python train.py --num_key_value_heads=2 --head_dim=64 --norm="rmsnorm" --norm_place="pre" --norm_eps=1e-05 --decay_shape="linear" --train_tokens=320400000
Each number is 128 + 24 x the weight over its row's rms, rounded and kept within 0 to 255. Layers, rows and columns count from 0. The size above them is the row's rms in percent of the matrix's.

# layer 6 MLP down (transposed), 448x160, rms 0.0368, rows 2-30, columns 80-159
size [ 98  96 104  98  96 105  93 100  98 101 103  96 106 104  99  92 102  99 103  96  86  97 100 102  89  95  92  98  99]
[[148 108 152 107 122 134  96 128 159 148 107 175 120 141  89 108 110 151 120 119 109 108 129  87 111 130 107 121 115 170 152  93 136 118  92 170 165 134 101 101 128 117  99 141 119 108 108  75 155 119 140 155 141 122 161 116 116  84 163 141 112  93 137 150 113 130 127 152 155 126 167 140 130 107 156 107 117 112 119 130]
 [122 161 131 126 159 129 153 118 165 152  98 123 130 169 150 154  67 121 114 155  85  94 173 111 153 109 120 134 108 109 152  85 135 144 187 169 166 130 106 138  72 177 110 151 118 106 175 123 100 104 167 122 158 120  83 106 145 180 138 144 116 167 138 135 150 152 146 119 132 102 118 102 155 148 105  96 119 161 149 141]
 [159 163 162 130 171  94 126  72 104 133 154  94 161 116 121 134 140 102 152 163 126 149  92 113 184  98 134 128 135 117 166 125 116 134 119 148 137  95  96 105 117 122 101 119 132 156 140 135 116 131 107 129 119  97 133 141 146  91 106 133 121 124 115 161 134 136 110 152 122 164 159 140  89 169 126 130 131  70 134 147]
 [138 139 121 109 153 156  81 140 117 129 141 105 110 119 130 101 126 122 107 128 115 108 124 138  67 137 155 130 165 115 106 113 125 152 144 105 149 115 116  91 161 158 114 147 126 118 147 139 156 111 156 139 117 145 155 129  81 176 133 133 144 115  88 122 127 110 117  89 148 119 150 152  95 108  96 145 132 152  85 164]
 [100 149 101  86 166  86  88 112 144 115 134 119 126 140 172 133 148 114 146 152 108 109 131 123 151 125 137 187 115 136 145 135 119 146 144 117 153 170 126 130 123 142 133 124  81 180 101 142  89 150 109 125 111 168 143 145 110 111 121 156 105 119 128 184 114 157 108 100  94  89 131  99 147 142 113 154 127 132 122 139]
 [160 100 130 121 145 105  97 131 153 118 138 171 171  92 117 148 154 134 124 154 134  90 124  96 181 146 110 100  97 122 151  99 114 103 109 140 132 163 169 130 143 155  87 107 155 132 146 146 167 116 171 115 115 133 128 140 129 118 138 142  87 140 144 132 113 140 114 112 115 160 178 110 124 126 110 127 116 162 148 144]
 [103 159 127 145 134 143 119 111 105 121 137 166 136 155 129 116  97  87 113 124 113 152 145 114 134 147 110 163 180  99 162 141 133 142 136 145 149 120 127 144 156 173 116 126 100 136 150  97 117 155 125 106  91 156 117  97 151  65 115 139 127  72 138 143  84 134 115 142 140 160 118 153 141  92  99 105 151 148 136 134]
 [108 155 135  96 175  74 117 107  94 126 117 115 160 114 134 133 131 158  97 121  80 132 147 134 181 154 123 133 145 115 168 103 142 102 139 112  97 127 143 122 138 133 137 122 138 114 129 134 162 127 138 107 108 129  96 137 113 165 129 119 102 136 123 109 166 149 127 120 152 110 141 169 124 157  85 102 104 119 157 104]
 [157 130 139 171 107 117 136 125 135 111 148 122 104 106 141 120 115 115 114 111 155 150  65 146 146 106 134  75 119 176 130 178 123 102 126 120  99 117 147 128 119 116 127 126 101 131 116 157  90 143 131 139  70 110 111 130 140 113  83 200 123 132 101 138 147 148 131 114 131 136 147 123  94  99 140 148 139 144 105 118]
 [139 134 125 100 129 161 118 142 147 144 181 132 153 106 130 134  88 119 141 139 146 147 145 146 162 154  91 120 142 150 111 103 104  85 146 152 130 120 145 132 112 151 101 103 141 146 143 153 139  96 105 135 141 101  98 154  99 173 138 126 137 129  65  84 102 109  98 100 167 119 119 131 118 145 113 137 165 129 126 115]
 [ 93 113  92 156 145  83 134 133 137 184 115 137  96 103 138 114 159 108 101 119 168 139 116 112 136 178 106 122 132 147 137 155 147  97 165 103  74 130 171 138 112 126  94 137 120 142 164 150 107 128 134 136 158 124 122 119 128 145 112 164 161 113 135 155 112 130 153  94 130  69 162  89 150 155 136 129 133 156 139 150]
 [ 92 121 123 122 175  96  97 140 131 121 168 125 107 114 159 129 100 140 106 139 130 148 159 117 116 153 144 160 119  99 111 123 122 126 144 150 140  92 105 214 178 132  67 130 114 118 106 124 126 147  92 164 121 146 141 163 116  88  98  95 115 134 122 164 133 130  93 112 118 112 169 125 137 116 106 131  91 162 138 128]
 [ 71 153  83 144 122 124 130 155 106 106 140 142 173  86 148 160 167 130 132 115 116  61 160  96 162 123 128 108 157 103 131 171 109  87 175 142 117 114 155 131 123 113 139 148 155 125 132 152 137 151 140 121 127 115  78 118 149 154 152 149  86 133 121 118 131 124 155 144 100 129 180 153 145 156 103 121 125 179 103 124]
 [142 131 151 170 107  59 150  89 127 130 156 126 134 103 151  96 136 127 138 142 136 104 129 114  93 114 156 108 164 163 137 118 141 167 121 167 146 139 132 166 126 141 152  85 110 123 129 126 128 100  98 149 123 137 137 152 120 155 122 118  81 132  94 131 196 134 116 161 115 119  96 135 115 137 149 140 156 104 119 117]
 [160 134  94 107 154 109 136 114 120 140 132  89  69 118  93  98 136 127 166  87 147  96 116 208 119 104 123  90  76 100 143 110 150 101  82  95 142  96 150  97 144 129 165 112  96 164 101 161 158 152 135 117 155 137 143 182 101 144 146 105  97 121 140 160 172 123 117 135 112 146 130 127 112 130 121 155 138 136 102 165]
 [107 104 117  93 107 135 148 124 125  96 146  78 129 134 159 139 117 115 154 133 115 100 116 160 117 141  99  75 123  99 149 101 144 118 132 162 175 131 131 119 104 135 111 129 106 135 113 112 116 117 147 123 141 120 132 146 162  96 109 137 101 136 166 122 132 114 167  99 135 105  88 149 116 104 132 137 144 109 157 147]
 [132 133 110 147 160 110 131 117 148 107 131 144 151 153 115 117 192 137  75  81 127 159 142 105 123 109 125 115 120 150  87 111 134  86 158 138  75 117 156 139  99 130 125 136 139 142 159 141 141  84 126  80 101 111 133 154 116 145 121 145 158 144 102 164 164 120 152 142  75 143 120 146 148 118 122 133 136 149 142  75]
 [163 109 107 152  89  89 110  95 118 129 163 157 126 114 147 144 112 177 147 152 119 123 145 155 150 122 125 158 109 162  91 109 139 111 100 114 102 117 145 102 161 162 111 126 113 121 127 129 102  75 174  98 129 132  96 111  95 133 158 101 128 108 149 115 147 150 137 121 118 139 114  86 148 136 156  96  72 190 132 113]
 [180 111 113  91 140 126 111 134 144 137  99 131 118 117 153 116 128 128  95 143 150 115 117 143 100 154 150 162  99  89 143 118 103 163 131 136 139 153 145 154 144 167 122 122 100 129 164 156 168 109 137  59 127 146  92 115 170  87 110 140  93 103 156 127 129 134 144 135 173 140 105 104 116 125 109  77 128 114 126 103]
 [148 102 144 150 135  98 163 135 100  86  95 116 117 124 108 116 139 132 167 123 130 160 161 100 139 161 123  94  98 115 151 174 108 148 154 178 121 130 127 117 116 108 110 115 106 143 116 140 119 125 109 116 121  94 146 123 113 148 138 191 102 176 167 148 197 107 120 123 134 160 169 121 116 163 116 145 150 137 124 125]
 [128 120 115 138 107 114 144 138 123 128 120 128 142 129  99 156  94 151 141 107 130 107 176  98 121 107 117 124 131  95  92  83 133 129 143 176 106 134  97 122 158 139 130 111 114 136 133  93 138 152 197 106 101 101 153 206 146 124 115 138 136 109 125  87 122 138 154 100  89 132 150 149 131 115  88 124 125 167  96 166]
 [157 128 162 119 145 155 128  84  92 103 138 123 203 114 115 145 158 142 138  83  97 102 114 143 160 115 136 141  96 113  99 143 114 116 131  92 145  74  88 105 144  96 111 151 104 107 113 185 126 154  84 148 123 132 130 162 158 129 125 106  85 133 125 132 106 101 133 124  94 118 114 143 130 101  80 111 120 128 148 165]
 [126 148 120 131 141 111 155 141 174  71  95 143 159 148  99 123 126 135 123 102 126  76 120 126 131  93 126 151 103 109 128 130 156 113 115 147  94 129 142 137 149 157 152 101 122 112 146 146 108 117 133 110 130 134 167 142  78 120 139 129 113 168 198 110 138 101 120 119 149 138 139 105 146 102 141 105 163 176 143 115]
 [130 111 105 138  91  96 148 127 131  84 141 151 106 153 110 131 120 119 149 166 105 137 120 118 118 121  52 167  89 111 114 156 108 133 116 110  84 103 162 101 107 113 122 175 134  91 125 126 107 127 170 151 118 118 102 157 133  92 140 128 134 135 157 147 173 115 150  96 135 106 118 134 154 128  81 136 133 125 144 127]
 [137 162 171 133 134  94  82 127 119 153 119  70 143  82 121 116 147 157 146 163 113 137 123 111 122 134 120 133 124 146 124  90  98 138 113 129 155  88 163 184 139 112 107 136 136 142 127 120 121  76 117 132 115 137 119 115 128 116  80 155 132 102  98 115 124 120  68 112 169 120  97 172 131  86 119 124  95 126 147 107]
 [136 122 141 137 121 153 183 116 132 124 141  81 103 121 136 161 111 144 119 137 104 157 126 193 135 113 119  92 125 103 107 154 134 105 113 156 116 135 135 144 107 123  67 174 131 134 156 150 191  96  93 137 128 116 134  90 136 148 101 114 179 124 102 122 116 138 198 111 112 133 137 127 158 135 163 151 124 106 149 127]
 [137 132 138 110  88 164 118 155 115 141 144 148 128  98 109 124  91 143 123 157 100 128 164 148 127 152 127 136 141 168 127 146  99 129 128 114 148 167 120 114 131 120 115 128 171 104 138 104 141 132 160 140 120 106 107 120 106 113  95 129 146 140 181 170 179 134  97 151 156  63 151 161 132 101 105 134 103 157 141 119]
 [161 100 114 122 114 163 104 106 136 152 144 150  97 106  81 111 157 151 123 121 117 137 101 127 127 117 138 102 124  92 164 115  94 133 160 120 114 121  95 105 126 117 156 140 131 149 105 103 129 195 101  95  74 109 121 134 123 127 113 155 166 100 126 139 101 123 116 122 128  98 128  59 191 140 110 117  94 140 125 137]
 [163 113 124  92 113 125 168 114 128 126 122 126 183 149 152  62 135 138  71 100 167 120 152 135 131  93 173 119 124 141 112 134 126 116 169 125 132 108 136 146 144 105 138  69  92 112 135 135 100 165 144  97 108 134  97 132 134  99 117 146 157 162 100 139 136 156 123 110  79 126 142 140 117 109  96 122 139 187 125 144]]
# layer 6 MLP gate, 448x160, rms 0.154, rows 3-30, columns 80-159
size [102 100 101  93 104  97 103 108 100 102  92 100 102  97  95  99 100 108  94  88  96  98  95  95  95  92  97  92]
[[132 135 131 123 140 143 133  87 116 141 120 118 145 165 115 108 176 114 132 148 152 137 116 164 118 116  78 123 186 143 125 139 127  81 150 130 135 116 129 112 159 143 111 124 124 139 109 103  97 152 168 132  90 138 120 116 122 123 120 129  99 114 135 136 114  76 192 124  95 171 145 138  95 173 170 129 150 157 164 137]
 [107 148 113 126 103 141  91 136 144 121  91 151 136 123 179  97 120 123 120 123  88 133 127 142 129 124  78 125 137 154  91 152 141  91 116 110 124 141  76 136  88  98 127 113 117 119 165 118 135  66  87 133 144 125 128 126 136 156 177 130 122 144 119 118 111 116  76 136 134 129 140 114 111 127  93 140 159 145 122 159]
 [109 140 134 153 131  91 128 151  93 130 111 152 161  96 103 117 145 141 104 118  97 113 147 123  89  86 147 118  97 174 126 122 146 112 141  97 120 138 141 123  97 147  84 165 115 113 104 127 127 174 131 143 135 127 143 109 132 194 137 130 107 134 171  99  90 132 123 141 120 150 111 126 161 127 106 142 141 107 103  42]
 [145 102 162  60 134 129  83 127 111 131 123 112 105 113 118 120 117 106 109 169 127 154 137 127 140 126  81 129 129 144 148 150 118 144 144 112 137 122 115 154  98 168 148 111 169 170 140 157 110 153 116 158 117 160 160 156 130 159 124 130 130 150 117 144  95 118 136 146 190 102 112 131 186 166 104 185 141 139 102 156]
 [118 102 132 142 157 133 145 141 170 158 151 147 164 162 135 103 155 169 136 153  90 137 191  92 115 125 124 125  93 118 118 166 144 105 142 146 100 135  95 124 173 142 156 113 122 127 135 175 122  80 111 107 151 145 160 112 139 139 137  98 114 142 132 120 101 117  78 102 172 143 127  87 145 134 167 116 169 153 154 114]
 [ 74 126  75 125 106 101 164 117 119  78 154  78 103 121 116 132 127 129 117 105 179 132 154 157 119 106 131 100  91 147 152 114 122 130 112 108 108  96 152 114 138 145 148 121 140 167 125 152 107 198 102 152 140 154 119 145 125 147 103 123  97 128 150 132 144 134  98 152  89 183 101 127 167 127 144 119 127 124 176 102]
 [112 120 138 117 109 141 162 136 133 141 200 126 167 118 151 145 113 119 134 116 107 143 113 130 114  91 114 105 134 121 158  74 126 130 114 131 108 163 112 139 157 114 111 131  90 118 134 138  97 150 139 100 147  95 151 114 147 125 160 116 117 119 185 176 102 129 157 114 151 134 122 141 169 157 113 116 119 142  88 120]
 [141 133 136 124 100 141 102 129 133  71 156 135 123  66 150  96 138 115 126 118  96 143  82 136 123 106 127 148 149 151 119 174 187 115 123 137 183 127  80 124 126  98 112 119 151  96 113 138 137 134 124 140 103 124 153  99 124  69 167 185 102 133 111 136 116 130 158 137  68 142 153 134 145 135 104 121 118 118 132 150]
 [144 135 167  95  91 112 110 119 129 108 140 116  97 116  89 104 153 107 144 141 162 132 191 126 116 104 103 120 124 128 148 124 121 159 112 154 191 107 122 129  90 109 151 126 141 163  98 129 110 153 109 137 135 112 114 118 168 158 122 109 141 131 113 145 110 123 137 159  98 130 132 112  89 150 100 124  68 144 128 124]
 [112 170 120  97 114 101 133 107 172 129 110 130 120 120 175  81 137  63  97 115 151 140 139 119 166 129  94 104  81 101 111 137 143  82 146 129 129 146 104 126 153 137  96 136  69 161 112 125 162 120 107 127 131 126 120 132 133 166 139 121 120 165 174  99 153 118 120 113 151 126 113 130 144 143 134 149 165 112  98 139]
 [174 181 157 119 106 140 134 112 149 172 170 107 125 117 130 120 129 140 136 114 143 141 124 158 129 135 136 142 127 155 130 149 172 110 132 121 179  96 146 123 150 152 108 127 149 157 119 154 136 121  76 109 158 134 127 120  83 145  83 124 132 110  96 100 112  94 112 130 137 153 112 122 115 134 140 119 102 110 131 147]
 [ 73 130 110 125 175 125 138  80 160 129 145 105 112 126 143 141 146 125 117 141 115 124 137 146  96 127 172 121 126 133 148 169 113  95 143 149 114 152 143 137 144 107 190 138 106 100 138 113 149 132 132 122 125 132 100 140 102 124 134 143 120 164 152 156  82 134 153 116 179 154 104 145  83 134 165 132 125 112 142 155]
 [119 153 115  92 135 134 121 164 172 138 102 114 127 141 176 113 128 111 101 154 107 147 140 111 116 150 107 140 103 118 139 125 121 113 135 169 191  88 127  97 127 125 112 127 104 112 136 132 137 139 103  99 159 157  97 170 114 152 173 177 128 139 191 153 101 150 131 132  91 116  99 117  80 155 145 134 122 146 128 106]
 [131 136 132 130 109 112 139 151 147 147 106 160 112 122 166 114 118 146  80 141 136 120 122 117 113 122 158 140 138 113 132 141 137 112 122 167 107 118 132 130 143  91 124 177 136 117 122 118 162 145 103 181 143 105  83 147 132 123 129 108 104 120 114 150  98 115 118 101 154 153 155 188  94 155 115 107 113  67 156  83]
 [134 110 132 136 132 118 141  98 111 127 144 114 116 133 110 126 167 114 114 164 113 171 123 121 129 180  97 128 109 149 142 123 124 130 135 110 123 117 113 110 172 105 155 135 177  94 143 123  85 121 123 170 131 133 134 121 129 123 140 159 171 161  77 117 143 174 115  93  89  87 113 117 111 131 144 125 138 142 109 135]
 [134 137 129 108 135 152 148 117 124  86 137 174 134 155 142 105 116 110 122 100  95 110  98 187 147  97  98 174 166 153 139 129 120 117  97 103 120 167 119 112 166 115 159 137 163 141 136 148  92 120 116 130 149 104 104 154 145 114 165 131 113 117 160 134  83 146 113 115 114 168 102 142 135 122 154 155 160 117 126 113]
 [138 139 113 104 114 104  99 120  94  86  92  96  99 133 107 103 109  86 157 170 159 129 150 161 177 129  78 148 131  89 136 113  96 162  83 109 112 174 142  81 112 116 155 112 118 106 115 153 130 106 116 125 108 205 106 155 119 100 117 138 124 144 134 162 139 146 125 143 117 103 146 135 126 111 178 132 112 149 141 105]
 [116 117 160 134 117 113 113  83 140 144 106 160 117 128 131 107 151 156 106 111 146 106 155 154 113 129  93 145 143 131 106 102 122 147 121 141 137 162 106 123 143 122  81 179 140 164 129 166 130 154 112 109 111 121 115 153 143 123  99 103  71 155 146  94 110 123  94 167 102 138 134 127 102 135 115 119 155 136 129 122]
 [122 144 137 119 161 108 117 185 133  70 119 138 118 132  90 139 132 145 145 170 110 162 155 141 114 119 126 116 105 129  99 102 147 131  83  97 117 107 143 116 105 123 156 114 137  74 123 138 143 120 156 139 166 123 142 129 135 102 120 142 112  94 140 141 159 110 120 144 116 182 135 133 156 150 108 158 126 144 162 138]
 [162 111 128 164 147 133  97 107 140 145 102 112 154  79 145 117 142 108 152 118 128 144  95  88 156 117 130  90 147 104 132 119  94  98 121 117 138 118 125 112 123 148 135  81 121 164  93 145 126 179 136 154 125 115  75 145 120 142 145 161 157 156 130 119 167 100 107 148 106 116 151 137 165 166 135 139 147 117 137 122]
 [107  93 146 126 165 143 118 138 150 105 137  88 135 112 115 116 124 120 123 106 127 170 153  99 141 124 110 103 123 160 149 147  99 128 143  89 155 131 162 139  99 167 115  97 109 156 122 126  52 116  79 131 118 149 154 116 155 163 145 133 141 104 126 114 176 140 109 114 147  95  71 148  69 108 153 169 123 128 152 156]
 [137 152 150 157 125  97 110 142 153 136 158 167 152 107 105 179  91 136  81  98 133 122 144  97 170 137 150 126 102 154 149 150 116 123 146  89 149 150 104 156 134 135 117 124  87 111 103 119 177 121 147 105 115 135 119 138 148 145 120 175 123 133 122 152 140 173  94 152 115 114 160 177 147  92  94 131 156 131 128 156]
 [146 133 120 146 115 158 153 123 135 124 173 114 162 195 121 121 125 128 117  98 160 187 153 110 138 127 129 156 112 131  91 142  96  96 110  87  87 151 117 150 147 125 125 125 150 141  85 155 116 118 150 138 165 144 113 149 148 126 145 117 130 122 152 162 119 113  60  88  99 151 135 141 146 112 115 105 140  97 128 150]
 [146 102 147 126 103  84 137 158  75 140 142 142 118 115 170  84 137 129 133 139 119 149 128 151  95 177 157 144 136  96  93 134 104 116 138 109 140 113 131 120 116 131 171 107 140 101 141 166 144 131 130 132 131 128 128 153 145 127 161 185 104 148 134 153 106 134 148 114 156 139 154 123 194  94 181 120 141 158 143 153]
 [ 81 115 116 170 140 179 143 106 120 123 128 136  87  84 144 153 109 150 151 127  53 158  79 119 114 151 103 135 135  85 111 148 142 145 139 145 152 113  91 132 121 143 126 148 144 124 108 177 138 149 104 150 147  81  83 103  96 152 127 145 152  94 135 132 151 151 131 128 147 129 167 162 139 117 176 108 156 109 160 119]
 [155 118 107 140 153 139 102 148 138 131 148  89 115 141 152 145 144 181 155 103 117 119 114 154 160 126 103 119 122 136 124 133 123 139  82 183 162 141 145 141 167 152 159 140 118 107 123 131 107 175 158 117  97 140 146 155 136 148 155 146 110 112 135 166 104 158 135 118 139 149  87  94 119 123 139  70 109  90 141 133]
 [107 167 129 137 141 115 131 149 133 122 155 104 159 129 137 141 106 135 139  75 122 128 133  96 155  92 149 122 149 134 133 110 144 135 157 107 125 116 115 119 150 128 144 104 153 137 149 194  99  96 144 167 134 109 127  93 108 100  68 139 149 121 114 169 131 105 125 150 163 118 110  96  80 125  70  75 153 108 100 126]
 [126 180 134 144  99 100 143 105 131 129 130 110 134 130 121 163 130 141 154 105 128 135 125 153 116 105 152 138 119 172  93 171 124  98 115 117  99 111 147 131  84 103 115  94 156 144  69 155 155 155 117 164 141 118 158 119 152 151 121 114 132 158  87 142 130  85  73 151 147 123  96 163 132 125 123 160 155 110 134 131]]
# layer 6 MLP up, 448x160, rms 0.161, rows 3-30, columns 80-159
size [104 100  97 100 107  93  99 104 101 101  97  92 103 104  88 105  91 107  96  85  95 102  97  91  94  86  95  97]
[[151  94 123  85 125 135 123 113 126 153 128 127 101 140  99 122  99 132 152 168 118 151 105 154  83 103 141  81 106 112 148  96 150 142 127 138 155 117 121 137 166 146 119 178 146 167 103 114 156  58 147 122 106 132 115 147 125 130  89  98 141 159 130 129  75 132 103 132 177 138 119  92 163 142 118 105 142 142 113 121]
 [176 142 188 137 112 114 122 124 135  78 134 112 148 105 118 115 149  69  94 117 144 129 126  91 109 124 115 142  97 123 133 115 164 135 103  99 149 127 159  94 129  90  59  88 127 112 168 152 121  98  88 148 150  92  97 127 165 150 109  98 128 133 144 133 150 137 152 122 130 173 147 121  88 161 121 163 142 135 148 149]
 [150 162 130 103 107 108 147 109 142 178 105 135 129 156  81 177 111 148 123  97  95  73 109  68 133 122 131 141 106 123 155 142 148 111 109 137 126 151 119 156 116 108 182 158 145 117 119 122 102 160 108 130 103 159 167 107 139 107 112 109 104 149 165  68 113 127 112 123  94 115 139 127 134 104 107 128 123 122 111 119]
 [158 160 167 125 107 104 131  67 143 163 109 155 120 148 122 119 115 140  98 122 120 117 111 143 125 127 119 125 157 114 124  94 129 140 112 126 171 145 136 101 151 103 104 133  99 122 136 145 147 124 120 139 105 141 154 126 149 132 122 159 125 116  86 124 114 111 146 110 133 149  86 127 108 134 150 155 182 117 134 110]
 [156 176 143 129 140  54 135 144 135 131 140 137 134 154 164 161 174 140 140 101 112 155 170 130  96 125 119 120 118 104 117 153 114  96 148 152 104 133 117 124 146 128 177 106 120 153 108 150 130 139 118 137 141 102 143  89 163 143 172 149 125 106 138 126 139 152  90 116 180 139 111 128 143 115 130  96 129 123 125 158]
 [119 109 141  74 123 147 136 122 145 114 156 136 123 123 152  99 131 123 115 154 121 125  90 173 116 100 121 116 157 149 155 114 108  84 160 121  95  84 121 106 145 120  95 144 104 105  77 157 131 111 138 144 115 143  70 183 122 133 138  94 116 113  83 132  72 118 112 121  98 105 102 199  79  99 111 162 108 113 115 164]
 [115 141 143 127 106 167  77 117 150  87 171 129 146 125  94 100 130 120 152  95 162  91 105  88 132 120  82 124 166 152  77 129 110  85 146 110 124 124 106 104 131 103 125 148 104 115 100 135 132 139 104 142  89 128 147  98 109 131 123 134 132 169 111 116 113 109  95 137 121 145 146 123  81 141 164 151 110 143  90  86]
 [174 141 118 121 178 103 125 128 162 123 106 139 132 147 136 134 114 121 144  99 155  98 130 140 151 168 110 126 138 111  79 154  97 136 128 108  55 101 131 176 102 144  93 194 145 113 130 129 115 166 130 132 106 141 139 109 142  93 152 135 138 138 135 111 126  95 119 166 159 145 116 126 126 117 111 128 162 118 167 119]
 [121 150 102 118 158 131 145 121 166 111 113 111 157 117  58 129 152 164 136  95  91 117 131 106 115 117 124 110 119 144 179 130 126 132 109 144 122 122 112 191 168 162 116 136 123 153 125 137 139 130 132 110 142 153 155 135 122 142 165 151 169 127 150 142  94 132 138 151 190 155 133 126 108 115 108 110 132 118  97 120]
 [152  91 107  96 124 118  94 167 120 126 113  95  68 174 170 101 102 117 140 131 132 100 151 126 109 153 139 116 142  84 117 156 113  98 133  96 125  72 104  69 113 148 123 151 110 116  98 153 104  61 139 120 138 134 144 152 135 106 140 142 148 124 156 163  76 133  78 140 106 132 103  97 103 114 142 151 136 148 166 125]
 [108  74  90 103 152 115 160 135  97 139 107 126 157 128 150 181 129 122 105 151 116 153 117 128 150 122 151 115 141 106 145 170 149 125 149 119  87 122 103 139  86 146 142 165 143 120  87 116 148 146 146 115 119 135 145 139 134 137 148 140 125 165 141 113 134 133  98 135 142 163  68 149 119 117 139 137 166 139 136 106]
 [144 142 114 142 118 110 114  96 176  97 157 144  76 145 128 103 115 103 124 142 144 118 140 165 103 165 187  90 129 103 129 180  95 133 137 142 166 161 127 157 126 124 139 140 147 174 142  90 110 159 129 121 153 108 180 104 136 115 115 103 124 150  93 163 162 132 168 166 130 117 128  96 144 154 113 151 155 109 122 105]
 [125 105  76 107 176 121 153 198  81 119 159 141 132 118 122 102 136  98 157 133 130 110 129 126 150  79 131 140  87 106 128 131 149 148 149 135 129  95 144 139 111  94 111 104 106 120 149 157 126 134 175 115  97 133 100 159  87 119 116 137 145 142 130  72 103 120 120  88 157  86 118 121 145 105 125 113 149 170 132 111]
 [154 117 142 141 154 132  70  93 179 152 100 177 123 152 138 159 116 100  79 109 136 169  61 102 137 106 125 166 127 121 129 140 136 135 160 161 111 121 124 135 102 141 121 124 108 125 135 106  90 106 113 127 172 113 123 101 124  84  90 132 144 118 111 125 125 123 152  82  78 111 107 112 137 138 154 153 124 114 164 127]
 [124 146  92 130 124 138 112 159  92 142 130 172 151 128 118 130 136 122 107 115 169 174 138 105 147  76  86 146 102 112 114 159  99 130 123 149 172 165  93 145 121 138 133 136 146 142 119 109 130 131 141 106  81 124 125 147 140 125 108 174 104 128 129 134 192 151  99 145 119 120 166 113 127 147 122 114 102 121 154  97]
 [102 134 111 132 154 157 159 103 125 119 157 120 110 190 120  98 113 115 154 124  98 103 176 127 130 109 111 120 129 141  95  82 130 133 123 130 117  98 126 122 171 152  99 135 113 103 106 100 140  92 100 135 121 161  99 113 158 131 124 155 127 145 148 106  76 121 160  79 123 145 146 101  87 137 142 154 124 175 123 101]
 [159 120 103  99  77 113 133 106 110 131 155 130 129  93 117 110 125  92 143 116 157 122 128 164 123 118 132 172 124  98 140 113 133  85 140 131  87 133 155  81  96 128 171 132  75  72 112 108 145  68 121 142 111 176 138 109 136 146 126 161 118 149 120 158 115 169 108 145 150 114 121 114 176  97 138 110 123 128 174 130]
 [141 136 119 109  82 154 166 141 141  86 110 118 135 163 152 112 133 118 117 118 110 139 127 122 157 142 191 144 115 132 129 102 129 136 126  94  81 153 124 138 101 112 121 104 117 152 150 143 153 130 135 136 124 115 140 149 123 143 100 141  99 175 141  92  96  67 106 133 117  94 140 113 152 131  78 140  99 141 116 105]
 [164 130 127 130 149 126 139 142 152  81 143  65  77 133 129 116 121 156 116 162 122 127 124 188 140 145 165 134 154 113 149 100 153 112 136 101  70 190 110 111 130 133 103 123 142 131 126 113 128  80 140 144  98 134 146 141 123 118 122 146 144 161 116 118 105 123  96 153 132  80 131 146 177 141 171  92 138 137 141 147]
 [114 154 158  86 100  99 123 140 110 120 133 146 142 112 109 105 119 133 129 133 105 120 118 104 129 119 157 187 109 139 107 154 122 116 119 125 129 147 167  76 107 131  96 128 120 107 102 164 128 123 104 153 154 151 132  94  89 122  97 116 118 119 139 162 136 151 147 101 124 146 132 145  80 135 189 125 134 110 155 134]
 [142 110 131 122 142 129 159 106 155 122 146 148 104 140 108 138 126  73 147 164  90 116  93 147 133 122  97 116  96 187 122 120 138 130 182 140 116 147 111 144 127 128  83 143 120 172 122 159 124 132  97 155 128 125 129 133 158 116 110 139 122 161  92 118 148 138 145 114  99 171 144 131 150 130 162 142 133 159 100  91]
 [131 139 170 148 147 162 113 125  98 172 117 136 143 132  98 118 109 129 140 132 135 174 119 152 144  94 161 145 137 110 112 121 136 106 130 102 100 146 130 140 136 160 153 116 174 123 152 109  57 111 108 151 141 120  95 107 122  88  80 100 169 138 169 113 158 113  96 106 123 116 142  82  79 148 171 124  92 129 104 101]
 [107 115  93  91 175  80 130 133 101 137 117 153 110  82 145 172 106 109 120 159 105  62 125 141 132  97  87 145 143 131 150 130 147 126 158 144 132 116 100 146 158 144 132 143 117 103 143  94 153 138 129  71  63 104 155 120  87 116 122 170 149 134 136 110 123 132 171 143 132 119 111 108 115 133 116 135 107 154 131 133]
 [164  92 111  97 150 153 133 145 102 117 149 149 108 123 125 171 118 136 152 164 142 170 133 113 128  95 105 122 122 123 142 152 149 179 140 100 117 114  92  94 114 122  96 162 135 133 170 111 149 140 145 119 112  83 170 169 112 123 163 152 147 134 112 119 113 147 170 166  55  92 138 128 150 160 106 122 139 149 119 141]
 [ 98 128 130 126  94 178 116  99 155 131 139 121  87 117 157 120 108 149 153 119 110 170  95 151  95 149  92 143 173 122 111 124 136 156 121 137 141 145 130 122 131 121 127 150 106 138 121 174 160 160  96  99 135 118 115  81 146 123 141 139 146 119 106 133 165 172 124 111 120 121 139 141 119 143 126 120 133  99 149  88]
 [135 167  90 119 111 119 127  94 137 153 169 125  82 159 135 131 148 138 133 106 111  86 131 139 128 138 156 122 141 115 139 110 143  82 135 167 123 126 173 128 128 164 120 177 128 122 123 125 134 132 122 112 116 143 148 118 163  67 120 112 124 151 130  99 152 150 110 175 113 149 104 133 103 133 173 117 115 119 102 128]
 [142 107 157 132 108  88 144 112 117 151 119 153 132 106  69 143 106 101 125 141 156 114 129 107 124 150 115 115 135 136 119 100 138 129  86 155 149  87 112  85 116 137 103 113 113  79 142 102 153  99 128 171 156 126 141 120 143 114 104 102 137 130 161 137 109 133  97  90 102 127  75 113 148 156 195 200 125 160 142 113]
 [124  79 131 124 108 114 153 171 105 126 147  78 160 164 106 109 119 155 111 139 107 122 130 118 118 128 150 129 105 133  88 114 129 134 129 104 103 118 110 156 134 142 108  65 122 131 125 156 140 157 109 134  87 124 124 103 118 101 132 168 109 129  79 162 144 119 159 133 123 121  81 161 121 158 104 170 128 154 128 152]]